From a checkpoint of a small transformer trained on Wikipedia.
Training: a variant of Muon for these matrices, 113M tokens.
Each number is 128 + 24 x the weight over its row's rms, rounded and kept within 0 to 255. Layers, rows and columns count from 0. Numbers have three digits each. The size before them is the row's rms in percent of the matrix's.

# up: layer 5 MLP up, 448x160, rms 0.257, rows 324-423, columns 0-39
# down: layer 5 MLP down (transposed), 448x160, rms 0.165, rows 324-423, columns 0-39
# gate: layer 5 MLP gate, 448x160, rms 0.246, rows 325-424, columns 0-39
up324 095:144176136145103103103121119171125157134088119136145148135140089120161118146156096142148095127077089109130138116109131135
down324 101:104142140171110124054114124114109123088116111142080163117161105148111117128182130138095110102141148153145133128111117096
gate325 097:110143102124090145121140126107146156145134083128136139138102141127157133102120134140138111115151094142119138150100101137
up325 092:112143139113102160106140151135171139145117109129138088116158133063144096132100145131171092117126069149115112138159140101
down325 098:072153109134110123118130131132142130123109123088130148133141133122124121167126166104108100128134143137091142123133124105
gate326 105:153132109125100116160147149150149125113113145135090167148117137085130138098135148112117122167139109140149153078152065138
up326 102:097099157140127122083136151113088133148121141134073105149079122154129131120094134148133096130153129107142144159139112121
down326 106:127133118144125153122116124138178104140132137173111095114127098139124151121127141136107098106142128105080083150107125107
gate327 098:116131130173104119098125104149166166136142157146106075095111136130149121094138136168097140115135132154074087156142133131
up327 093:166145143141123124072137132083129092143142125113110112153154114111125119145117122108128130075110162130145119106187120116
down327 100:152146113126209158140118104125093141143164107145188140134105143152127142119120162097103113158149139146136140144078096119
gate328 104:180120130130131111156161136092129131168111148136107117160159119110118104093109138129063067142112091122118130139154111130
up328 101:123120137120108142112149094132120120135122147158147112106108128122131176118153089168115144121132138106117129124185099150
down328 106:122144123140151104150117107132127160155129115150083163109099177086144130106131129126078125129143129151141147109140138154
gate329 104:108129117104099142101150168064140136126126149150116108164134139152171175094107104088137111111138087107073155107148131129
up329 095:116132153193155133189100128155142135170139151146094114121128123146106122136146123097173166127106162163151124124141100143
down329 098:138098129138128158124142141119083087151144102119116121138124122114154145153147098136146148060115165117104156091134125121
gate330 098:143106113112103170115165139140137138126145106145148121097109115094121117156139163138139132123110116142125175123092136111
up330 091:114130122130158131128166122106119159128111129161170129125114142128160163064126099112096109140113069102154096105071158112
down330 094:132166131157148099113142140169108112162105104125125153149159126158190121163120121094120157155151136138120160115120161132
gate331 096:133127109134120135129053091097104114150106078091114116093110113130150159172124132116153118149113086126127039122131152102
up331 094:129136173097160108085144170141108116120106123126149159157140141128120174122096137075159135075121107146145136161169106164
down331 097:157139177148129146111097130148145130083152150112144121135088089083081137136161148095133141104134173107125095120153136114
gate332 104:113153122152122150146106094098117089142139164147111107132144112138137100137156155102112114129100151104114144106092082122
up332 099:152092135114132108095137185101170107112096154117132145147106104127124139150149106138144106139078139134146105147157148121
down332 103:118164134166120142131146127151129128102138106072137140153183139119098123150132124154100120140125104148117155101116147190
gate333 106:134138149122096163091126137111125170146137123141118156145176160118129109122155099154152178100114116125147154121131151137
up333 101:124178139092153145187130142132073130136176143116118113119112166163151145110131107109143117142118121117117113150120128142
down333 107:130120119138078097130123127120082167118166079153127153083103150136148124131155120157135125164114108127140106176129111093
gate334 092:091132168102154103140141131129121126130170158139113134121166133081115116113106104078180150109150133121110132152162130123
up334 096:133127147137139103167120115153143162143142101131115130125152063110059131172128155174149104130158049142074092148107138128
down334 096:129138151160100141087137144153128109124140145065123094171141115118170153134087102133125137139145113132104156102112133136
gate335 101:144090142087117136134144115135132071134142139139125143125123125128115105088171074159136096084127110181122132148139108091
up335 098:150096102120087107124137156124091167141093172156116179142153137156104133156123134120107118131171121109107156116112139140
down335 099:141099115117140140151118127105110119135112121118130163118175181128179125183129103105111133119111122124086160122107144082
gate336 103:127155180152137117150123161146137127114094120126113120114091115148144144125143146152104182143152112127092087159113097138
up336 093:112168119116110099145120100089129137132134137146105132103131120158102087120089160150118148127108103114165164130178125175
down336 096:128140127114133098137112150064112117128121137151118113159140116172118152127089158111147133136107071173151077115151135124
gate337 098:167106112131129143150144116080115127130140154143132146154091139087162127091120108121102127150092135081141141102150085101
up337 100:139126142121117134113107153124147095123119131135105154165150139110150149121141118106128076158161119111113143125136117100
down337 099:124099103152142145118159167105091135149096141134134131140130164132089111121117125099105102138077131061126147128162108116
gate338 100:104114083088186100137151139123148139095095153118136095128082115123125090128133110094122123125080130121122125155119088149
up338 100:157109152114101152119109108129172114129142076094134131148121154152130127120095133136108136170167160142131152132132126109
down338 101:097111174157153120103111165150127119146133154133155164160118111108123102121149099167121091170123093127138180112123122134
gate339 102:127103158103116108129127184168164135097106157115152132080132148094148101116130143088137176086141152125127108109110123173
up339 097:137139115133117078110165108120109109125109122138117147168140135142168090125103114113102110143173135144116121100137134083
down339 098:119147101144147143155099176142142147163126104100123129115096129099145128149137130159129110138099151114129105182127166119
gate340 094:136117152092123096128162160138108103167161130095096124188136129104163124122158158150169111113126095084136090143150156137
up340 092:082112107099145117149120172156139164096118126128124154158143146109188155110096137150156118119107123102117124156129144147
down340 092:104107133118131145154136157167111137108121092107135138134080123106119141117142103122101078127138134145118163137115150160
gate341 104:112107168160151102148135136130150113124098137100127106131106145138164141132148163095143099132144134134140160130120072139
up341 094:128167113130146143119132136126139126145193128172143121122190095172169112126064140101090113151135163128115106116165102102
down341 098:144144154119125148117125104103127143126119187127119105155165142118141125097132116126161166152136111151102145123096125084
gate342 086:095172172131150125103142165122124163168130111144109107161164115150083139102119128088125146116136106099110131108105153148
up342 097:099138196137115124107151165148152143143144162130161113189158144123104123093147147143146151146108087123118156096121131108
down342 084:060151100156120134164154086101108126091142132156148118088152136118088159146102173146151092098139133174121113168130147075
gate343 102:138108121112129109130113137128108156113093160104148106151112095128150114075117149141131130157131132166147115170112150149
up343 104:085126133108128146141157121164116165134100151126114131152148116104136140125136096136103139163145135147141116155088077131
down343 106:148083164131152141147169152114131112169072142103155142129110111171114097122077122153155165105120108129110094122143142104
gate344 095:133160117106109168139134170137091128075157162133137105139138142106165118131120092158166099140107108172072132106145142124
up344 091:122160142084098156110137108153098178080152136122156136089167135114128121091101129153124153103142079137135163091153143087
down344 092:152136146120084156110172140170125121076145129101121108065122144147090158126131119157138116140127134114108163101127172112
gate345 108:113104138174140133132129123155145117146134123098135083099120123113191131166132135131142153164177125187137141141139130155
up345 105:102094104149169141151143099122157102122132148160112093140138123135136114166155117107094103123154083134158157160114119123
down345 100:116155128091072139123137132106119127159148128116167140138121087149175133122109135164146099131120148144106142089137136144
gate346 098:165137118096129142104134136137131127129127108096152132142137142106117165124117129091135123127111116081110105138098086133
up346 093:099097126118160104147106135117149141110102114143114110123104130111132096169114141136155150103160106128155152122192183130
down346 097:103118145134150169136163073094114140060139137124140162103138103116135119145129082159151141140115100152140112117138180126
gate347 095:107114119143114126167095142125142104150165141154156063144131145146113107129137139151114115130125096121162128141118184134
up347 095:074110104139136136121091096111126109138116112116171097126088130120128116144124177166084138160120095127149140150115125115
down347 091:099100079118126110128112095098120097146171144131151105117143148139067142114146106139118140093160097112139086155118145115
gate348 100:139108093154145122124143163096131132132123153148114131146102130121117116126155139131120115143101049126093112152098135091
up348 104:063122140125146167126091115125148134092139107143114059131094126126129146129156161125150139149120137113133138140146139137
down348 101:135171128093193146143116126169157129131110138185134146128122117149128091126118132085144139121136098137175161136099071121
gate349 104:099151134169138118185170124121160137138091160122176119121131153144125113146091102152138128120149099137057146102156148111
up349 099:151134127157155086113085129125132157145113113146094102088069084119139120098115157124115137123164120114125114145117123117
down349 103:142122166166089102128110169119101138120143090119108171162087123177098127118125139138104111156117140139152188139162111103
gate350 109:147120121148146127176129117129115124138127109172147128145123147148133169183113115140110121117105108083129104127129108119
up350 104:157140120129136127148103132135115128088179149153150162131128096139123077140128122145136107123132103133129117089175102155
down350 108:119160118085157139106100156131116149089114095131160148151139141114108120148094119116140139166116123139103125144100114099
gate351 103:084115115133075105077151112095076093146124139144120136124107142155139128099124107144160130092115115133056086155126145097
up351 103:119140144119114159143137111111098136070143151119175100080085126128105109110119139131148190089134068126137143131120136126
down351 098:134143129129079143123105138091086138115145154103105110180136121109128112106083107161114159101119114139154106153113107114
gate352 091:167137114110121137162078136115126120138131105105136176092129153117150128141121149147128148107100076128103139096163119131
up352 101:138136138089125104135089118131125155112134129131109106150178128127143166097153150147099120133143131100147128084120079173
down352 102:162153146124151116121104147146097152078105141158166162120122117133182128121129105104133183184102068146141162161145140132
gate353 107:121135166131115165139115134110144125171172132131118172120133119096150146115116104121104154128093118162115130131179091119
up353 107:156139093095132130142181138140113131139111124122142101128155132160142132123148119116152126111140120139121156148134158123
down353 111:076143087124153105145159128117144074190093111136135110114129147079098156137171136149133112093107145133131103116138122093
gate354 094:138143161118153088155094199200135127122143133152162100151078119177138170149107151137103193141111143101088131127107079163
up354 090:189128134129142103088148116148119144136131138149105135119078171162085148111132127140148164148141125157147122137087129146
down354 097:138111113149133117118129141102177148091159118148128115151077132185053134137082127117124141124130167160135091105078117136
gate355 102:149090146124165156144103115092137107133132157126106127167093139136139134153146140111150131128131142114118181148131165158
up355 097:123173120117163112119144140181104126152108146119108076135153120124144124098118123136128137125145151143125129142114166129
down355 098:140166111126075140092139143152153148114152178154092108101086159143082128107067138128133115168135110147073167126104121154
gate356 108:147170085137118142122144170129147124089126135144123115139133121095146138144144168119131087150105137111142126108117109089
up356 110:105107130132096144133142176130102090130098167133144131142103135082140104091102161145165159101114140155120102081135101132
down356 102:127093167136105110147146108121147130117144127219109101148141109085145131119123138112141128097150175105092125104141133128
gate357 098:163149098135166110149082122108113140132159137121139107126129125116142127130109198150136127105109110094130138094137100127
up357 105:144192114126161100155143110161132081079163118107127141105123092096139148142172123090087117125093155124133084120112125142
down357 102:145083144145092111085122112145125097104143164127138098142149124135155126130173126150131156121117165156117085111102148135
gate358 104:152116135120121121148109100072149131125128098128113169120144110109179081145168113109133153128139135161131164124162138158
up358 102:125116128136147117160142116124106122101126142129140102129123116135135174142108134157128140104125106166139184132154121143
down358 104:162177087154127140101116141107109131129139118126089183132092086133107097117109127142088081151118167128104099133076125158
gate359 100:085150136130137114116097127130132127103133113176103076144148122116118077146169117112130097153169127104153122118109090161
up359 086:117168120121143141133121112142123158162139128155133127127069140131063114133098167164104163114154125129167128147099146169
down359 096:155107109132121168122130102158122137119107144118140145125172112122083130096169111101108133185120064114099133129149134129
gate360 103:101114175153083148102158093158128096118135185130171128147155145134112131151125156137153170077150084137127162149138130125
up360 110:150102138123100109096099088119109115150124144103107111121108130151139134137152130163128105121120133159106132150140135121
down360 109:118060189123156165131159149111142135124090129161141132119101138102132133106114081148149087160110130199134111105152147118
gate361 097:132115138124118107157162112159127105107124136111163160118159145097156111086167082148120168179142145124146101118101130087
up361 107:130090098147101115138139122107120163157118113139165085128111148147103120117114102151138132142112147134116134135162131091
down361 109:131139100110155137127144111151135128146137128135133161107139082142073110136108128132116143165104127097087192148132108154
gate362 095:149143159094151095090111116139127114112099141148079144160136099153156140131144170125129151176112147079167130163159107152
up362 099:113167097120139126161137107142159099146158107163144181113122120154185156181106145156092128136144125135119145149153141119
down362 100:172157129140117127073161136123124081128151101129121176142143120135122161187104122127162114122103113139120148108140095155
gate363 094:118135167107155101138120136153128148113122105140117134134120150170116115097137136122196144161108102125108143116131147154
up363 101:121154186127103136160093157118133145115154094179112123126156150161131125100170158149123103106100166147099161120130116132
down363 101:139152101110143100160122124167130132170145089122122143128158166132136100152112154162090139123115112149132123158107101107
gate364 100:156087112109140105112142164154157134092142131099103121112131141116121125161133129078131124111167134173129129137090140119
up364 098:097135146147119172188124129107088173111145148131120160123154138132148137083119139157135158126121123162106137108142140144
down364 102:136100103125112102114089120149125179072153110164126159098175135183092119117169171131114119152139148136107114082122133163
gate365 094:118175126159074106155102128110174132157094119097125135109134151167159104121120089166138112135144111110109145134120110143
up365 097:080165140111108146095130088161114110125088115121177166123120160142134130134126140135099147160123163157094129140150160130
down365 093:159085176110152072159128143189096137144102135086156116117166141110148085127161095131117139169123144125106181084104139089
gate366 102:139091126150141127101140119146183108130138136083136097094103101103078081139131136139160137081128102142142148136166175144
up366 097:160158097107130137147118148150149115122116123179110125130127195179122104122163119117149095093151137159145139134148100158
down366 096:088120119135127105109144112181098159080070127105187112128136105156110127120161130127144113097114104117116126146107102144
gate367 108:156128151110125120104138124150132138089154156142129137169165077122156123124115138142144174148124069099128125130096139110
up367 112:149120134130123119170097131102154144092131115074158163132168182122101134137140151133175157137112158153151156130142085121
down367 119:117110127140111080115114101123130124141115105107103155152147116167116131097139147099103136137131144153128166097143137121
gate368 097:129125093084147105094101120118136148162123107118117178149165166150128169120129082092135149150071143116098138135151149134
up368 103:170106132139182137122188146130167122122159176158135079118092136098154116122157133146116087155168099085119168123142134140
down368 097:109144137109085142091167130116148097131087164129098136095126089095118094157171127104184117140084140160161149184135100118
gate369 092:085170113158116148155109125142151119132140159126114126089122207174150123082077114156156163137163122125150145114117144116
up369 104:113130157134102200116104120147169137131112142142088117133071141170103137107140156099133165163113124105152100106129119097
down369 088:088190124128095147163136123131126146148136131161127122135092110129086145124081151135156127125115111164105138142141095083
gate370 096:137134097075117163111139145116089168117133178143149132136177116102151101141165151100135140131111122155188126096096165083
up370 090:118164155115153145137103127127108156117156128147136168108085109122136127115128132132111130143147089164130124112116177116
down370 098:113143109128119173154110117158135107111097139119104123145117117128130137119132077134124093117179141132124125149093145167
gate371 104:125108131130145108132085115106135117162125113133142161085117172138150150121124098164111140113118124118139097138128139134
up371 096:145118174132126111100136143108118100175142124133101140169146103155129105124129130114121114082136144148173162140118106142
down371 098:131134126110079108136144089105142115101121123091183126162151089138149095126144126146146116171144114124132127124139116106
gate372 094:176138105100169112153114111106159117141157130107170162167088123113102129149105090128137110148126145118099157132146125133
up372 098:118164153117177125136120122091139125150165136160097164157136085120136087147120122143109170125114112130155127116148114137
down372 100:180127131167124122130129146132133133148162122152098073107101137092035102173146143136124145088103152100115111165119160156
gate373 108:129103151119110117154100165124091127159109144098141104103142131093148141156112121170099123086074155134111115085178140124
up373 099:119127173079101081103090127117139155178120137115126114086137120136165151133072122142116144108141143131148084124150168098
down373 101:119071141132131118153124173145135127173173114116136126122143120102138148140088112128148131143098172134124121136162181153
gate374 105:103151178154128080157128118095148085131085111123183115151152106131143129128074141126157136056136122093113083089131164138
up374 102:108101160164155105128140117130124121129132107187148107178105077125127138147150111121166096113143113106094131135125132118
down374 101:137151110130126116081130132133130116118099096164149136132101138125127130135080144144070134104093125139148149113119151099
gate375 107:074085118078123107113142118120116137087111179133089151125142131126146099144094099153100114145138102113091164149082154134
up375 110:108136114160122136106139129116145114088096104086105139125128098116099093135144130092188144145122159141147108140121131134
down375 108:101149117170088082163110153099109103142153158136143135107122129101127088078134091127100169108147120111104128126126146120
gate376 103:089105089123142144165107124139175105126135119110137118084115161109158092126157101145128108121074116124092127122115140117
up376 103:122160092157143131131143096124121116124104121187150118121134172117138150157141142141146106177110152101139157119119108148
down376 098:093152107153124108112110153148150133192103152117135102160139100125102124110142118136132092162146132106125134110086118143
gate377 104:160121099106118177123144109108125113143128163125095115122111126124152094111204163168175160122112115101142118163149158134
up377 091:136144164182188071092110112143126152123123142146115151120110141149137134160106129108102113112149137106118117157144121125
down377 092:144139190120132147201111123104134110124140123146154143123170134116174143138109114142109150132116122150105142142147132075
gate378 107:149114114120129130172109122178127154137134158057147160123127146157181149126112126104095100135142083140106124134133131128
up378 109:126137145117137135176103102130127089147140140099144110149119124161071113130183127115146140113093107110131126088081117131
down378 112:099157126136110151123125121127136109125133168124170110141136135135131132139154126143153106124136116153122117064149118096
gate379 101:145132106133167139135120153147139137132105098138157088154141121155164137133125108139120098104125134144126111143118109096
up379 106:153115081160169166150180156129140139104089110124124134153111127118153161132137111105131115141126185119152104144150098134
down379 106:141157156147138102140122141119149140128118133152135140144161135105122096135086156100100118116149125152175128143127141159
gate380 103:170132127131052123165130097103122111118149085117130168114111084100159130095117159115107130111111145145136135105118123104
up380 104:161089134116141131178108127141158158077123099156111121094121129124120100109105118127093100106147138105136094112132081176
down380 107:096148131167127157150129114085135126124116102169134093134113132123136096131086144114107146154125147089133138096125126131
gate381 098:134113102124157136121125157115134134164130098114124151145143152153154098127097100149109177077118161127087131129092131093
up381 107:109111141105144140103113113114107133129171108106097134104146097156141121178125160136134128127155104142068130149108118155
down381 104:122127156131106164131119113153181112170137157141112155157123123174152132149106184083153140136102104129094120143119132101
gate382 107:113113147139110121123159157138078112132109112162110137114123141110159183134145123093102180117119110155132128127128141106
up382 105:116131142141141134114114120113159131107134088118117154178143141128050106132100121130137141177152165195161138148155118084
down382 108:119169089109126111103117160109138094116156137145118094158125136135165129115124094164143122166112116149126148135101129118
gate383 103:112134146114098140182127165111157097162118144156125127109147132115144116129129123145096162162143168119097169145148088110
up383 101:139135142159162089100156116146108127112174128133123141127083151108122113133140159105165072087161122090114106130155141134
down383 103:144140120177167153093149143135144151137120151172128097083124140109078142139109154163178131069105138106138121133160111089
gate384 094:156108110109128162134088118090155102124122138073074169162095158119135099096129120112120148145129114139158119093103118132
up384 091:151096147151129130120146187126119131109092172119133083084107104135198102122102125107109112120086131103164119122111150122
down384 089:069176080149122143105093107159158118097145093168148164101162138143059133145109144166141162127138122109104135159113129135
gate385 100:131133125134116098118145124152125129155100094106158188207144068147134088131124131123102146118133127090113145165132140109
up385 106:129149121118118122125138102164156135129133141135138151192078087136101127136141127091119123127171149124142129140101134158
down385 109:160126121145085123062165136094109150128086147100143119118109151107168169154119134111131124147102118161104120108132131146
gate386 093:136130115174101096120109165140159099124125163114100156122092100143129129142155125148158172109106173149112116126076145118
up386 096:090137158105128140117128134127123136170146116137137130113119139119116164127048089197140148141093127092109133095136128114
down386 101:087164119138171113150106167134118104141137125135111149110104128151067113132181134128162074080133187126154116118168141121
gate387 103:111130128105126137121110144143177102090117146128122118099100126080145137121139142112126113114096114121141111118128134122
up387 103:107154101121096108140166129116126153143122141146142134100123155160167126078151166165122122091146111123152104145157110151
down387 102:137179119149086140130142113143131123110098144131106125122133153138162114146110101124052122131141094113112107133129123144
gate388 108:106098162108146103088148106138111108124124139110123166175103116087164139131143104137117139127131114167112112129104114169
up388 102:162108128126129130106124123110100119132134138121143127140157149105096155154091132143167126102133121124120125104170112124
down388 102:123129103106118131134124095146133114154168118122130177125130198136107072153107160152128131065138139155167171130114164119
gate389 091:124143118124148145149123133120143116094125130140090140148130129098143151131121153102120142149106134076155123123124101127
up389 085:131136096180102130128154141127149138150143147127114070113142146176148108175183163154117140125140128140123135087110128110
down389 085:102123111125132095097176067104152095130115127156136118125141114105191160151113137178154135104124107138123125161143144114
gate390 096:128129107146089130168097150114136100137127101095135143130122133164111139104133147142120097122148132124158116131122112119
up390 097:095101086102104109130125087141172122147118096127136124124135143124122105143091135137125100093104157111155171139134165085
down390 101:107111137148119160115115128134108119189110131113132100165109109118107116125119137123138098151114111146149121111089131111
gate391 098:166162130104131110116157123142097080138168147120154154131154102112152103163106122110134150125129103102122154138130114113
up391 098:111102128160140147153133115136128092109083131137174108106143189182140140117146128127091107156128165125161116091099153133
down391 104:120127150110143184108145108124144114130128151139151087104125084175139087074139143136107107103115120121129109135151143123
gate392 087:170107141091168109132147113160114113130114163084085158102099126143118101127143178112127147146119094135147140161120135132
up392 098:166076139103115150129132115127147128145127127118098109156112103103149153141116121088110134094156101174160115107125132136
down392 095:133127143146138126091103120136117146172071119120077099161059124114129128116168151096129148126144146123137091175120146093
gate393 109:138137133090133118129120115138117126145156127165123139128114112114107102143112194103128150129069113124135129084148125156
up393 107:113129132111119150159089133125167121111129129081092101121138127135130151113130069157136145130106126161134102162152156169
down393 103:078106137137130130124124105148178122128093134135057147096127146170109116121175116117116109111148131146141132120093135132
gate394 100:132135155062117127147150124160117184147132134094139144116160129138170121149105135075120134122079163158102100110154117113
up394 108:137086135175133167135107132130122128130107125127154138142088143129111147167108155124116178170101114113125123125164175118
down394 107:138161138114086087117138111166157116098141129071187101131100157133072108121076132164115161156140114104125156120154133122
gate395 109:134110143093128133100108151100138074138135118165096118158117107111163126075139122131140139096136140150150141147143090149
up395 100:111153142146091160126128110128122111170143170156091171122104137116157151116128133127123144063095092095146130144110086105
down395 104:091149138098156139139109140137112116106168078120125126137107144138135143154154202120174139118145157140095194130139112092
gate396 096:124122137102143125143144126143126138137140109105150132165136148116158121104102144136100134136102143117151145116112119151
up396 089:146113132101142113119131130172134106144137155154186168097125121128110141064143110140146119078124154140120108115110120162
down396 093:159135102101113148156127118140138128122112143099138179147148145138114129127130113137128109111087115129111154140123108153
gate397 098:114155139159115094149146146152154115128115130140171097107108129108117157126093124109108086112144136143124149159154110125
up397 100:107163164163122075110149183091111125099156160110144099105127125112143128108103122153146118144139178116124103145158137179
down397 106:120122105135161113129126168173146157127113140127119150126158116137143116155120151102101106166166111125132112109132165095
gate398 099:118139118107131112149113117159118138079165144139125147099108145132154147139151094154140133155107125140164170137095138155
up398 098:155139143142152178153109100180166161119086133165119150112139116135119112183117164109173123165146145127164154103131111129
down398 104:120133145104121129138162201113126170148102094188095113101093100099121109126185167106123116169125103091147137127107152119
gate399 093:109091118119120106145136135121174123110130153109087112137120111139142106099138121122163132149111168184127087147117108095
up399 095:118125115144116101078159125122140088108126178094147119152084097160112098110088123117136140125164121170093112156124124146
down399 095:116113109129109165130091152115104077162153125091174132108147114091154158146152155127157135091116093129154143150123105140
gate400 099:103075153144117142140119106155126120121178129112147123160112149144157117130117103161170135137139118150090164158114110150
up400 107:109140102148121136134122110097119120116103166129137163120101131167119116147138112123123138122118147112117156132124150145
down400 115:107143111141123138132106137102140134126158121140119179112144158102109156083158077127104118163082132110081135138148150101
gate401 097:131083092075101121191125109142146132142127097118149090084153144098121144148100117158118120147134120090156128096159098097
up401 106:156103073155165127158114113145139094160109171176120126114139152113137123113162082104120080141103107087098123138141175113
down401 104:154093164104120133151096141084138103120135114129108139123131131089132083134130110064149124139139113072145138118084118126
gate402 097:119123140153148133125098117134103136146098150153163131139112103126151101090117144120114175130075144124180130091115160158
up402 097:133143090131127160107131185163093123096156139172137123148118110122117162108093154152138152115105113122130146155154157182
down402 103:087133117099146155121132159117126124089103112131078123161141140118152143111098116140137114113086130096138133073106149172
gate403 101:133080076137129135144166121159146107132147114119132125128174156120173136152154108129110173118163120125116103143165122126
up403 101:142151095125155099129125098150155111187136121116161107156172120166133170173114127162106181124085121142116135121111117162
down403 102:111099121113106156132144170109125117150103125083113104131132157144082139125099168128117116115143120167122112136135097126
gate404 094:149138159091138079125120118149141153097100113160118128128106140145149122133096138127113150120124127105120137114152072136
up404 095:149120130101138149124122141137084166159150134120123091127094151153107123138127165106137116117139123110153124092114130115
down404 098:130085148148176139154135145092155145112139152148156108132106088153185174120080110133135121135153094146116158116091155130
gate405 101:143159106142097086083157126098161141093165168121085120146121119105134106142118123143146138117154157120083133121136097114
up405 088:162161109129115106112152126115114151157125119119148124143140162119159160101140110116177196130111127129151130115143103113
down405 095:127168145110114170175165129112149162110106102112123148167116127114141177158171090091103148144160133097136120117138101137
gate406 101:146092125110144145118113143148112089160091106093114146136107124141173143079122126112141123125165154161150132139126118133
up406 090:128113117129136137125177136133089148125139111121128176121120104106103107108136093129139160113125137114159118127078135184
down406 093:105156125080148142133104156110130107123149122118154105139082109104146134087174139105124112151152148154114115123139188109
gate407 094:136099171133152110109124197123121087131128140089140118111100148127120079114100120126160104118146111099134119128134130105
up407 089:159100151134160151177112141130169118183156133136080125135120106140128108157122151123164150122072149138120112166179158151
down407 088:099113167153113147164119117149121136099079162113183088133117096105111173163096101148137144151121111140097129144083126149
gate408 101:131163109120131109096122116120175156104122200126106119079153105144145168110119129133102119116147136135145130105140146114
up408 102:119098108069141158177121144141141144116147127149152143138110114085131115108145143126122123149164113156088102142129152165
down408 099:140130122160150101094151145149122116137115126159137135122082134158144133130177094165153132106140145178132171146126094151
gate409 107:153177162093134164140171085097138127186129145136105138133116082098106116172126134112082072147103132144115123154106108168
up409 097:146123202071135107142144093135120107134156126133112119124088103102138145148120123087109121117165106133136128103161119150
down409 097:126104141128125151082153133119108152128180090152133133118141097164091176132152138160079092158146170167152113113147189110
gate410 101:125123132135092139142136127146147124104120132091094157131157134102142139141150127145081154120095108159146072133134084129
up410 103:136119113146125069113173141146142134127137141122119126148139126096099119112121148059140188128121188156128126099138119162
down410 107:105120168117114127116148136132116121116157101118148149115135139123094118160116173086150136090160072144104123149156142149
gate411 103:154130118168109072127160121152129147113158174178151160115140170112158134131131118170129151151171125097131126097134110128
up411 107:093121126151157084132139123147138094142163135143097129164105081111127114163112123105117114150137098053164180126139151128
down411 106:164177141152086154157132125149162108112163116114113163132152127104118146136111117099110104129105142108125144102130145160
gate412 103:134110171131128098151128112127125097126091145155103135100106187150118168110107125133144130174112131157137141154161054138
up412 101:168172101132140149107094133140130094101106143084098137120079142146149144109107104116125107126136147143114144142120099159
down412 099:130097136138164121094103152167110134108125147142098087144157156114115133160119123142149150187143130147136155123109173142
gate413 096:102125105115157129134096180108067104128144147138089156130136098116155122121127099130120117135126109107163094067130071116
up413 095:122135152079160091135124140133105148122132092157107122158113100116159146124122101156115108107158103124110101091119120147
down413 093:145133118120168133077112136110105150119092079152121162142122145132134074105123131130101131132120103098119140114092166155
gate414 098:120129127163127101150139115149113136154153158154146078123176143150144148100107123131109139145088149123115172106129078103
up414 100:112154152122131190150125158198155113104125123108138161086136144126168132142121128105101113137106135128137107095146177148
down414 101:104152118094118111184153128149137117136100154108133164149153100140137147118131127078136095111138099133124124131152121167
gate415 095:131139132142073122105154103147164146132140142089138126108121080107138134071126125118087096131124150108152141173152086125
up415 102:104079122091095134136121138132144131122118090134144168143121154102136109084128119158128105137155102160122156150136083140
down415 102:154179139153157090113090117144151128131144122127101111107179110119119149133032119144100089114126113085117140112128147168
gate416 100:115164089135135121146106084141154104135146211107166123134125109130112109140125156128127108112101126105153127118143102133
up416 098:126158104140149118138100117073147159100124125130091162115128100106116125121087127146124181144122129141094145123107140150
down416 097:128141081083115132062137116099129160136174148133105117139152116100082124120131135161141146128124138123135135121096132108
gate417 107:110129113145149103123106155113167143143151127133143156130090144115166108112156103103136176122110132120142126113095093145
up417 115:117131091116178129097136156116112120091162118168150146116131143142165094134148113130146132141120127127124180145149159115
down417 111:117108097143156161117172085105190132128144134123158110118134156150067149077136122134109111108122109134096144130154148088
gate418 093:140138124141137119170173120127144136153104150118102095108137122152096123140161174144139113130137125081113156138131147090
up418 093:134148105085157132142161124141078111135143154139089093101083163137103150090114122108153132145135114108143113122128145109
down418 094:137121100117123125135137147153097132144126118148102095150102141121183158123022135112131121165118139115136146139100085150
gate419 098:132148101146145152140093157091179101161145077130125176112140111042123123107110138135159133167145117138147168137145164084
up419 102:108140107125098133116126148127135102148113123078138132123140117097127138083090107110089131147142187131149138078081110096
down419 106:111124154103128119105132104131133121143126119107171119166093098112141160091113150125152024137076122142128102073128161135
gate420 097:154151150161125109120127124134164126089146131132090129114121139158121126122118093160139120113095064132126126112121125116
up420 097:099129158118107157165147156127128165140122117118193141152151127111134145149104172137127125156153139140100137109120147127
down420 098:151086093162132130106086140117130085078120109109141172159123162136136118129113126109164147108098074116141136125124144148
gate421 097:109141188147119131154154146134137141151135116120154135103157087146118077173125166134152144121139123095113115138122093140
up421 100:111140117141175150114132136098131109139144120129143140105139138130157085144159097143140131102173135115129153149144173134
down421 098:126140182108110148133115154138193096124142119148103131153171128138072065141128102139081138113154102163161176141134153127
gate422 098:123153145139138104164119163113188136140087108120129123116098153162150125095134117136124113110132142157097099121137121108
up422 107:157153105129110124145105119140143124144113196188094132126130132158135134113161097150155126165133137116093177171085126097
down422 103:148080134109133073150102121129147106151108155140150104103129137123117119111104159142090138170139154112154141134098145126
gate423 096:119091087134130135137145145150077075073130149096128128119123171149129106110144146200116128124124105165146125140143087131
up423 088:117095115115145131135134094160131161173126125126089148128104123099102137150154121152124105190115115144098141112112091120
down423 091:099111131150137094125070124127095151106124127168119133127143118113101108148097101131083099136117174132114128147118156137
gate424 104:100117154164099062119128140131141119142144136118116147117151141127126161160137180130119126077091134160106131123138188134